Weights of a small GPT-style language model, trained from scratch on English Wikipedia.
Size: width 256, 3 heads of 128, MLP 1024 tanh GELU, vocabulary 8192, 14.3M parameters.
Architecture: LayerNorm before each block, learned positions, biases, tied embeddings.
Training: a variant of SOAP for these matrices, 946M tokens.
Each number is 50 + 15 x the weight over its row's rms, rounded and kept within 0 to 99. Layers, rows and columns count from 0. The size before them is the row's rms in percent of the matrix's.

# v: layer 8 attention value, 384x256, rms 0.0359, rows 160-163, columns 0-255
# o: layer 8 attention output (transposed), 384x256, rms 0.0445, rows 160-163, columns 0-255
v160 121:58 33 58 38 44 69 61 63 65 74 28 45 37 31 49 44 38 35 41 38 72 52 46 58 60 51 41 34 58 55 10 53 44 80 56 45 38 52 64 60 73 31 44 49 37 59 60 53 50 66 48 57 52 62 56 75 57 72 51 34 73 26 51 65 55 27 60 79 70 69 27 45 67 60 62 68 47 53 49 41 39 81 53 73 49 69 59 59 40 43 72 50 70 65 73 86 65 80 71 80 48 36 25 43 39 60 67 47 42 48 26 63 52 62 47 43 42 73 07 41 50 56 25 38 55 34 51 63 34 70 45 33 42 48 48 51 61 43 40 47 71 56 49 41 37 44 41 53 52 67 65 14 53 58 45 24 20 45 36 83 74 42 61 57 38 29 65 33 47 41 70 64 75 38 50 51 31 33 53 59 45 88 26 69 38 59 35 58 76 42 74 43 49 35 41 35 69 47 23 62 44 69 72 60 32 49 49 55 56 55 32 48 41 54 50 51 74 42 75 35 64 45 32 69 56 46 54 55 49 30 43 60 57 59 68 40 63 53 47 34 50 59 50 27 51 56 11 47 35 64 77 57 57 28 29 61
o160 115:50 72 37 68 54 41 66 38 39 54 55 60 72 71 68 66 49 59 43 71 35 49 45 48 64 40 60 44 59 66 77 18 71 15 33 31 51 22 55 52 25 58 44 40 63 77 32 42 37 43 49 66 32 77 48 53 13 52 69 40 36 51 46 37 60 51 48 31 28 29 62 63 30 60 74 68 42 67 48 61 57 71 27 52 70 33 60 51 75 37 07 33 62 42 42 35 49 51 24 26 75 49 68 27 86 62 26 60 68 58 58 35 42 25 50 87 40 35 70 48 54 60 60 53 51 46 26 54 57 54 26 42 32 32 41 16 53 48 36 58 54 53 36 62 34 39 73 27 56 61 34 56 34 39 62 53 50 65 47 67 54 64 52 39 55 70 35 66 50 29 62 61 40 42 62 21 54 40 52 41 51 29 40 58 64 73 36 28 68 66 65 52 50 86 30 63 30 72 70 49 61 52 40 49 60 57 59 32 42 40 61 57 56 47 58 46 48 30 42 64 54 41 64 47 52 36 50 46 54 42 51 64 66 61 52 61 26 31 61 57 63 33 21 68 45 42 61 47 23 40 50 25 45 76 61 44
v161 112:41 30 38 60 40 19 44 53 52 52 57 27 48 75 46 26 56 64 71 55 53 40 46 52 57 78 65 68 55 62 65 46 51 53 63 28 37 55 48 73 59 82 50 59 68 48 19 42 52 61 46 42 46 70 58 53 71 34 46 56 61 58 43 70 45 75 63 57 43 76 43 47 65 46 41 45 51 53 37 46 29 63 66 16 37 67 44 59 38 54 21 55 60 40 55 68 51 37 69 45 47 52 67 80 52 54 63 51 57 46 60 74 43 00 52 25 54 53 61 10 31 25 56 59 65 51 39 90 64 46 81 42 68 41 25 37 40 33 63 36 46 14 64 44 45 26 64 53 39 40 29 25 51 24 45 32 51 51 72 59 45 46 53 51 54 55 43 47 37 37 30 35 62 24 36 71 54 35 68 41 36 72 46 26 43 54 55 78 49 56 80 66 59 64 48 80 22 48 30 44 75 73 35 45 65 71 28 55 76 42 53 46 60 57 40 89 40 43 52 43 32 58 57 69 34 63 49 69 62 34 67 68 64 54 47 34 54 56 50 76 55 72 50 61 63 38 49 28 42 54 56 41 51 55 59 46
o161 111:60 47 47 75 56 46 68 73 33 53 34 80 32 48 69 83 37 62 55 50 46 47 68 38 58 64 40 33 54 31 50 48 44 52 62 55 70 49 14 34 47 31 39 17 59 26 83 40 34 53 49 29 46 51 64 35 59 43 46 74 44 40 63 66 56 55 38 61 81 34 48 37 45 26 83 50 78 40 73 77 41 56 47 50 31 63 27 44 66 56 69 34 43 45 67 64 28 46 22 49 44 28 51 28 57 51 70 27 26 44 58 52 46 89 70 64 23 42 63 99 54 74 17 38 42 31 31 51 36 30 44 42 36 29 55 59 49 67 63 59 39 58 64 42 74 59 36 53 59 73 46 37 59 50 54 69 56 54 44 43 53 43 22 37 48 26 44 44 51 52 60 76 19 38 55 45 40 44 34 55 71 28 62 45 72 44 48 43 52 45 38 58 56 43 38 47 41 50 60 45 35 62 78 44 30 40 45 46 52 31 60 59 60 50 74 45 68 34 88 52 88 73 44 48 51 48 39 44 35 62 56 49 47 51 84 47 52 50 42 39 29 48 57 40 50 51 36 66 69 38 49 20 56 48 65 51
v162 133:30 42 42 56 79 64 46 47 23 59 41 18 60 49 21 49 42 50 77 51 43 49 66 18 60 68 45 47 60 51 50 44 50 47 68 58 52 68 61 40 46 75 58 60 44 62 33 44 63 43 40 40 31 53 70 60 48 48 51 82 99 58 60 74 29 12 49 47 59 58 58 34 35 38 42 59 71 45 58 64 53 37 30 45 64 33 82 45 52 53 65 85 64 59 53 39 51 84 25 62 59 50 48 69 42 36 56 38 48 30 67 31 33 35 47 41 35 56 48 54 40 65 48 62 39 38 45 68 49 69 30 50 46 56 39 61 29 53 61 60 39 31 24 55 83 50 68 52 48 45 29 48 45 48 56 30 49 52 62 35 63 64 64 41 34 86 31 34 63 69 43 53 57 62 62 43 64 49 55 22 46 48 55 59 60 76 39 61 52 78 22 59 55 70 62 39 43 46 50 60 25 88 55 59 28 77 37 36 53 23 32 50 55 47 61 21 45 52 44 36 51 79 51 39 47 64 41 47 50 39 59 31 29 68 55 35 21 41 44 50 67 38 59 74 32 42 23 58 35 21 20 54 70 70 67 53
o162 121:73 62 51 85 54 63 51 46 62 63 64 49 42 41 62 40 34 46 26 39 70 60 51 19 47 40 58 35 71 53 45 51 42 42 52 56 50 62 42 68 36 46 46 48 49 74 70 47 50 54 61 44 40 38 27 51 52 38 33 42 00 57 58 64 80 57 80 40 32 57 65 74 76 43 66 31 34 53 50 25 62 48 45 68 58 65 06 57 61 50 64 36 65 44 60 41 37 68 61 20 39 43 75 30 69 51 56 40 35 35 60 71 66 40 71 56 60 43 39 55 42 46 42 48 46 72 35 77 25 38 59 46 46 31 62 32 37 48 47 28 43 53 74 17 41 61 22 50 46 67 58 62 55 54 51 72 55 28 58 54 48 66 36 57 50 26 57 50 53 60 46 59 57 40 45 67 54 43 62 51 60 52 75 56 15 39 40 47 69 23 66 65 32 34 69 51 49 09 29 53 73 51 50 72 72 35 63 35 66 71 21 64 38 71 49 38 42 55 55 48 52 61 35 24 70 47 71 69 43 19 51 74 43 69 58 55 37 35 58 52 55 41 36 60 58 34 69 67 52 50 41 70 31 38 86 45
v163 122:50 57 70 54 55 75 42 53 46 28 41 49 29 37 48 51 66 49 68 49 30 45 50 58 52 37 41 56 89 44 45 51 45 37 25 71 34 33 58 48 43 68 49 57 34 72 66 83 43 46 44 31 56 57 50 75 39 56 63 55 55 60 52 51 48 51 55 47 33 38 58 35 36 48 59 68 40 53 57 30 61 44 78 31 55 77 50 61 54 46 51 66 72 46 39 53 61 35 33 56 61 24 65 68 41 63 71 31 83 38 60 58 76 53 38 40 38 54 34 66 24 63 48 66 46 57 48 74 38 58 14 55 43 56 69 77 38 60 61 34 52 31 65 57 83 29 58 46 40 25 56 19 33 36 30 53 62 45 51 30 57 26 52 59 60 65 51 56 28 77 53 64 68 55 51 70 70 66 30 46 66 62 41 59 57 68 30 21 34 74 45 71 04 74 51 48 32 56 72 33 49 74 64 68 40 35 53 37 39 74 64 68 61 47 63 18 56 23 56 76 62 38 46 38 59 53 64 60 74 22 48 37 39 20 39 46 38 38 55 69 39 43 69 76 46 65 38 38 43 55 54 26 40 65 56 64
o163 115:91 67 42 55 74 17 65 42 47 51 67 79 76 06 51 44 49 59 31 30 43 45 67 36 67 55 65 48 36 39 34 52 50 51 38 53 61 31 60 56 61 55 46 19 41 36 46 64 78 43 60 71 66 53 57 35 43 49 18 54 48 52 58 44 60 56 54 31 49 54 57 33 55 80 20 47 90 62 49 55 53 52 24 96 36 61 45 56 51 55 52 41 49 55 44 53 40 84 68 45 53 46 76 44 47 23 31 46 19 38 50 67 62 55 31 38 52 48 54 33 70 63 40 54 56 50 65 36 61 39 92 23 67 22 45 24 54 65 47 72 60 72 56 69 43 65 34 45 54 58 53 45 44 63 59 87 55 29 58 51 45 77 66 54 67 75 39 30 40 52 36 52 59 44 50 41 27 44 39 30 52 61 72 35 40 46 73 74 41 53 53 39 75 78 37 65 67 35 43 56 62 51 39 52 50 60 62 39 69 39 38 47 47 27 56 73 49 64 67 36 40 46 46 47 53 57 56 62 58 64 00 64 33 84 58 46 52 34 46 56 52 48 34 49 51 54 56 51 56 64 38 50 57 38 39 64